From a checkpoint of a small transformer trained on Wikipedia.
Size: 13 layers, width 320, MLP 1280 GELU, 36.3M parameters.
Architecture: RMSNorm before each block, no biases in attention or MLP, untied embeddings.
Training: a variant of Muon for these matrices, 428M tokens, 3267 steps.
Each number is 50 + 15 x the weight over its row's rms, rounded and kept within 0 to 99. Layers, rows and columns count from 0. The size before them is the row's rms in percent of the matrix's.

# layer 3 MLP up, 1280x320, rms 0.0922, rows 44-64, columns 80-159
097:50 74 50 55 28 34 84 51 72 51 55 78 31 33 37 47 60 47 59 45 46 45 34 36 87 06 55 51 66 47 35 61 40 64 51 68 55 44 46 66 55 53 35 43 58 46 41 34 41 61 41 63 59 75 44 39 21 53 67 42 28 33 46 56 44 43 59 83 88 62 50 55 60 38 52 20 50 59 73 32
101:37 34 28 27 48 63 36 30 33 73 45 43 59 59 44 47 61 44 44 72 64 33 35 73 44 78 64 63 41 62 30 46 54 54 34 48 91 61 69 85 59 61 59 41 61 47 48 89 34 68 47 42 59 55 52 76 32 40 75 29 66 72 48 51 56 36 46 33 40 49 37 42 58 10 44 41 31 55 53 58
106:61 51 38 62 36 32 67 49 73 14 27 47 63 47 51 30 48 51 46 49 67 34 47 70 45 45 45 20 27 55 50 68 55 34 48 67 48 61 34 46 54 46 50 42 26 55 28 64 66 57 62 37 63 63 49 41 63 61 50 34 55 67 48 66 44 47 64 70 53 67 76 42 44 38 30 48 37 53 38 49
096:38 88 34 63 69 44 56 44 38 51 33 27 27 49 54 66 63 53 60 48 44 52 36 33 79 39 45 31 44 54 60 43 54 67 86 16 47 33 65 57 42 54 54 20 46 28 27 51 55 42 64 26 34 61 63 57 67 40 63 51 48 32 26 49 26 44 50 28 92 63 44 34 60 59 53 26 55 43 35 61
094:27 24 14 14 64 52 39 38 52 42 34 49 70 29 49 68 76 59 57 16 66 85 49 42 59 33 51 42 38 70 41 26 18 53 46 60 58 67 34 61 60 56 59 17 68 31 58 74 56 43 52 51 75 37 34 51 48 35 38 42 45 69 34 61 39 53 58 49 57 81 31 36 38 49 27 21 62 30 64 57
099:49 40 51 52 38 41 53 83 50 72 37 58 52 52 55 58 45 58 41 66 66 41 64 29 46 51 61 66 19 20 56 65 47 43 72 69 53 64 59 61 24 64 53 75 44 42 52 57 45 64 57 47 73 40 66 29 47 42 55 47 79 68 51 55 56 48 41 56 28 37 61 52 74 38 43 37 50 56 30 42
103:44 22 43 54 63 35 63 40 66 68 57 73 62 49 59 63 56 29 51 54 74 57 43 52 42 46 43 67 73 68 54 47 58 20 66 48 60 40 63 45 40 69 43 80 48 49 51 50 38 56 43 61 66 84 65 59 34 68 49 61 79 11 34 41 16 60 72 63 38 65 39 28 59 72 69 74 51 36 67 49
100:52 52 83 57 41 38 37 56 32 52 41 51 49 22 37 69 85 41 38 54 45 37 58 91 52 61 42 52 62 58 57 55 59 31 38 50 51 63 38 39 40 57 88 43 38 43 39 41 54 48 63 41 27 33 40 56 24 31 45 31 37 29 58 81 45 50 56 56 41 63 57 61 22 43 26 56 64 66 54 53
114:49 36 65 38 71 57 54 72 48 31 51 58 45 52 51 77 64 54 71 48 39 49 37 53 36 42 64 55 24 33 51 68 56 26 43 48 62 22 43 62 39 58 28 49 77 48 36 99 24 58 43 46 40 06 40 48 71 37 60 63 81 37 57 57 42 57 51 63 35 34 47 71 62 51 25 62 43 43 35 54
108:53 44 78 12 68 58 38 53 55 52 36 48 51 76 43 38 49 47 13 50 34 55 19 30 40 60 56 47 46 66 28 68 54 63 56 45 31 55 52 32 68 65 36 45 65 61 62 73 61 26 49 64 53 47 59 07 60 27 63 37 53 57 32 57 58 21 41 78 41 70 42 75 43 48 70 28 33 52 74 50
098:29 28 47 22 50 47 16 57 48 74 67 46 49 48 47 63 21 37 51 66 65 17 67 47 50 55 80 47 45 55 33 69 36 61 53 66 60 44 29 24 59 54 41 53 79 77 48 44 36 57 47 53 21 45 28 67 43 55 38 50 47 20 42 55 58 42 57 61 43 47 40 55 73 40 46 42 51 74 60 49
103:31 15 38 62 44 37 63 35 69 45 26 35 35 63 55 50 68 68 55 53 59 31 66 42 52 70 63 40 60 47 21 57 45 37 24 53 59 43 47 56 36 46 41 39 48 33 66 69 26 57 73 32 34 65 72 46 69 50 36 68 55 46 42 81 40 52 56 62 99 56 58 59 37 40 67 23 33 55 74 64
096:50 59 29 56 57 35 62 26 56 44 22 65 36 33 67 54 52 62 48 62 52 60 33 51 58 34 25 45 65 35 53 50 27 38 51 22 63 58 19 15 66 09 30 74 42 40 42 18 52 81 61 52 20 70 38 54 54 51 49 46 38 41 39 52 51 31 47 70 68 47 31 46 49 43 29 59 60 45 70 45
101:50 56 63 38 46 24 43 36 25 63 60 47 47 25 62 04 51 54 50 48 49 76 62 51 31 83 39 48 59 50 59 40 38 24 73 20 45 59 67 53 67 58 50 44 49 50 53 32 56 57 57 80 49 47 54 67 62 32 80 54 33 49 53 43 24 36 25 31 44 47 73 20 29 41 34 71 34 41 65 71
089:41 56 15 60 28 52 68 69 39 46 57 72 30 33 86 53 42 11 45 54 73 71 63 87 46 25 43 25 35 43 44 56 33 47 58 57 45 91 58 48 48 44 33 81 57 48 42 77 64 53 46 33 57 40 50 50 60 53 41 39 45 58 60 52 65 57 64 72 60 42 49 22 31 71 28 63 63 41 31 37
091:56 27 27 51 66 37 48 45 96 53 50 53 41 08 30 57 33 62 65 57 33 70 41 38 39 38 55 61 23 67 70 55 76 37 65 76 59 68 53 30 43 72 37 54 44 49 60 56 43 36 45 54 48 74 10 51 09 65 62 67 63 60 58 60 45 56 59 76 67 76 29 41 65 64 64 68 48 43 49 30
089:95 59 42 53 46 44 25 77 52 37 54 52 35 39 65 48 42 68 60 45 55 36 48 39 66 73 46 62 24 53 48 53 46 30 46 39 60 42 42 45 45 50 67 42 33 47 66 36 36 45 51 36 46 46 27 16 78 30 41 62 14 62 40 57 42 38 55 49 45 57 29 56 70 06 40 63 56 55 21 53
111:26 35 73 46 34 65 54 28 54 57 33 56 68 33 48 43 64 29 51 44 49 44 60 60 63 53 41 38 52 34 39 67 44 84 76 55 53 38 48 60 42 28 47 63 99 25 19 43 38 48 56 51 65 31 52 73 36 21 37 66 46 08 51 50 41 32 47 44 33 74 40 39 30 41 67 62 45 05 43 36
096:39 54 54 60 47 33 66 70 23 40 52 60 61 45 30 78 53 53 36 32 54 61 74 51 41 28 65 50 49 57 39 43 56 79 32 39 63 62 14 56 67 52 35 35 57 65 56 65 60 15 41 53 42 46 58 45 34 39 47 50 70 46 49 57 58 49 59 46 99 31 61 27 77 61 19 55 55 62 59 26
101:61 45 24 43 69 28 63 51 41 40 34 45 24 54 63 61 52 72 35 35 53 63 60 61 54 36 49 48 67 71 39 49 46 68 40 51 60 41 20 38 39 21 40 53 34 69 44 50 71 52 35 42 32 41 28 17 42 44 21 54 24 37 23 62 48 70 90 64 35 49 40 60 54 20 60 63 49 72 40 50
094:77 21 39 37 39 59 39 57 48 63 79 72 51 22 47 35 57 41 48 39 63 39 66 62 60 56 46 57 67 52 36 35 36 26 55 68 57 58 60 30 14 37 41 41 61 42 69 67 75 30 49 46 55 28 58 41 47 56 38 51 48 72 56 47 50 68 60 53 43 54 78 47 16 65 14 66 62 36 34 47
# layer 3 MLP down (transposed), 1280x320, rms 0.028, rows 44-63, columns 80-159
094:86 15 85 09 27 54 61 70 52 53 72 58 29 56 51 30 73 47 67 45 72 29 67 39 58 46 54 37 56 38 54 50 67 52 21 62 71 45 71 39 48 69 62 27 43 35 18 58 50 49 26 38 38 57 70 42 63 58 43 41 30 52 56 42 76 27 48 35 38 58 53 55 51 46 48 32 47 22 46 30
095:64 64 29 56 40 36 62 73 74 24 70 42 60 75 57 55 38 46 45 62 33 69 76 66 45 09 38 50 63 46 48 58 61 64 38 72 30 57 33 41 31 64 50 47 41 45 45 22 42 55 48 80 54 35 59 44 47 79 33 59 53 30 65 25 45 74 56 79 58 50 53 47 23 62 75 50 44 37 63 63
105:21 27 51 40 48 61 39 47 49 49 46 45 33 27 40 58 42 38 57 34 44 41 42 45 50 55 61 68 57 45 24 38 38 79 81 40 59 48 57 65 30 73 61 61 87 39 60 31 29 61 34 54 22 43 76 69 54 64 52 47 51 54 55 31 17 59 35 21 41 55 31 57 56 49 56 53 74 66 57 60
094:19 74 44 63 63 51 35 48 41 59 50 51 49 60 56 50 64 57 57 68 75 28 41 41 80 39 41 45 65 36 59 47 65 44 55 40 47 34 37 30 30 55 69 42 30 42 41 42 74 40 40 54 24 50 62 79 50 60 50 67 56 58 54 48 19 32 40 35 87 66 67 21 58 61 43 42 55 42 46 58
092:44 42 56 59 75 70 44 53 48 34 56 31 60 46 60 54 34 54 51 45 62 50 56 53 53 10 41 61 65 62 44 25 53 42 49 19 55 67 32 78 42 44 42 48 43 59 60 45 55 47 41 54 69 48 44 32 55 68 63 61 60 55 44 25 55 42 53 74 46 48 32 58 44 54 63 36 78 18 53 41
097:43 38 73 48 39 74 50 68 54 91 53 46 10 78 45 62 38 42 51 36 28 22 87 52 72 59 51 69 34 40 57 50 19 28 47 74 52 42 49 85 24 57 57 31 76 61 45 38 49 58 29 24 43 25 38 61 78 44 43 35 57 58 53 37 68 43 50 59 51 46 47 59 72 52 57 45 35 41 35 73
099:69 69 74 18 45 61 46 39 62 44 65 24 64 26 32 63 28 79 41 17 51 37 60 57 63 70 48 30 45 57 61 44 53 55 33 73 60 31 67 44 31 36 50 46 82 55 58 25 57 45 69 65 69 34 41 54 53 31 45 46 33 80 43 61 66 34 80 63 37 51 58 50 39 44 45 46 44 25 64 69
102:39 40 51 38 52 45 29 79 52 57 47 47 34 74 49 24 32 59 45 94 41 38 31 49 62 38 32 43 57 54 41 58 59 53 28 44 37 44 37 58 82 79 34 49 40 64 71 59 54 53 62 71 27 60 44 45 54 51 52 66 68 24 51 38 97 33 51 39 32 53 52 48 39 78 62 61 66 39 31 45
113:57 45 42 61 82 57 39 36 24 52 54 23 47 75 44 30 59 51 53 62 38 40 61 67 48 37 84 54 37 31 27 55 74 37 61 36 34 61 37 58 85 48 54 49 56 52 58 60 41 70 73 71 47 60 44 24 47 68 37 48 28 51 39 23 43 43 32 60 53 44 63 38 37 69 44 62 42 30 42 40
111:58 59 49 48 46 56 25 20 72 42 42 68 57 48 57 66 51 36 44 40 54 34 54 68 67 60 40 40 48 40 43 36 62 56 53 35 61 26 56 54 76 64 24 48 15 53 49 24 50 56 51 67 66 58 53 50 73 44 69 66 60 56 39 47 54 61 59 44 52 66 51 55 53 40 46 49 74 44 27 70
099:37 35 40 34 57 63 24 57 34 75 52 39 76 67 55 26 54 40 30 55 46 26 81 60 65 30 71 39 49 55 49 61 55 77 43 61 71 78 64 58 57 41 51 62 41 47 49 54 50 50 54 39 42 72 71 29 64 61 57 39 50 72 67 64 78 28 50 79 64 58 43 56 58 58 62 50 67 75 52 39
115:42 07 58 47 71 49 67 32 51 24 20 51 51 70 39 46 21 59 48 36 64 33 70 57 49 58 65 49 39 77 71 12 40 42 56 47 89 52 56 41 75 77 52 43 57 24 36 59 39 46 55 59 49 60 61 35 83 52 20 60 69 51 46 52 35 66 39 50 52 43 15 25 56 47 46 46 54 33 51 49
102:59 64 29 51 53 47 41 38 63 35 24 69 53 56 76 62 69 56 38 50 42 63 78 52 77 32 27 55 43 52 29 60 34 46 47 34 48 46 40 44 58 00 23 28 36 47 13 51 28 72 55 54 20 81 32 41 45 42 40 30 52 35 23 21 47 26 46 75 75 29 49 40 56 56 43 57 58 43 54 47
112:68 88 57 54 55 15 77 39 50 74 49 35 48 69 49 33 31 24 42 70 62 47 54 27 39 42 54 52 37 67 75 53 78 54 51 44 41 66 50 68 11 54 57 51 44 52 53 53 76 37 57 52 34 36 58 59 30 39 59 48 42 45 40 44 32 36 29 47 86 39 86 42 44 38 18 58 55 65 70 74
087:76 64 54 52 58 42 49 55 42 57 44 59 70 37 96 58 27 39 39 53 50 49 61 34 30 45 37 37 82 45 23 76 21 43 47 47 35 75 56 38 33 56 36 46 65 41 72 41 65 45 16 64 73 39 60 41 50 38 34 40 46 47 29 57 38 58 59 63 52 54 47 47 48 58 77 55 42 57 44 40
093:52 63 35 73 59 54 45 47 38 45 27 51 42 52 61 83 47 21 50 51 20 50 46 58 47 38 31 42 59 83 47 44 68 38 46 73 71 54 31 03 52 48 68 64 52 65 39 40 65 27 47 54 50 57 42 21 51 54 47 38 58 54 40 30 59 48 45 80 46 29 53 58 27 58 55 66 49 37 70 52
085:33 64 43 73 65 45 69 67 22 36 49 48 34 23 50 52 25 39 50 50 31 38 48 39 53 59 49 58 36 50 48 70 66 48 47 42 73 47 38 60 55 45 49 33 62 66 43 78 73 25 46 41 53 47 57 31 72 23 49 75 49 37 73 49 51 39 42 70 40 18 38 56 51 66 44 58 69 40 53 48
109:42 49 46 28 52 68 54 30 34 40 32 23 58 59 46 28 54 79 35 40 65 40 26 52 40 60 61 65 70 32 44 39 65 49 67 90 71 52 39 61 41 78 56 62 55 82 44 38 51 30 43 23 55 56 29 67 32 70 29 77 52 25 69 48 41 50 38 35 70 61 32 35 68 58 67 34 62 38 34 77
097:48 18 53 22 45 61 63 44 44 76 34 66 47 47 88 38 54 47 58 35 24 51 65 25 36 44 48 49 50 30 38 51 51 66 60 15 48 60 49 70 56 37 80 47 43 69 36 13 31 61 55 57 40 65 48 33 64 71 67 45 45 65 71 47 55 29 29 49 44 30 61 49 72 42 49 53 53 37 41 62
106:52 23 47 37 81 32 63 37 36 51 55 79 33 52 60 69 55 42 52 63 74 69 16 40 62 59 28 14 64 63 40 35 50 45 60 59 50 52 44 70 71 75 60 59 62 71 49 31 58 46 62 45 44 75 39 31 44 63 53 45 22 59 57 84 36 43 99 21 36 32 41 55 67 57 39 57 54 64 39 44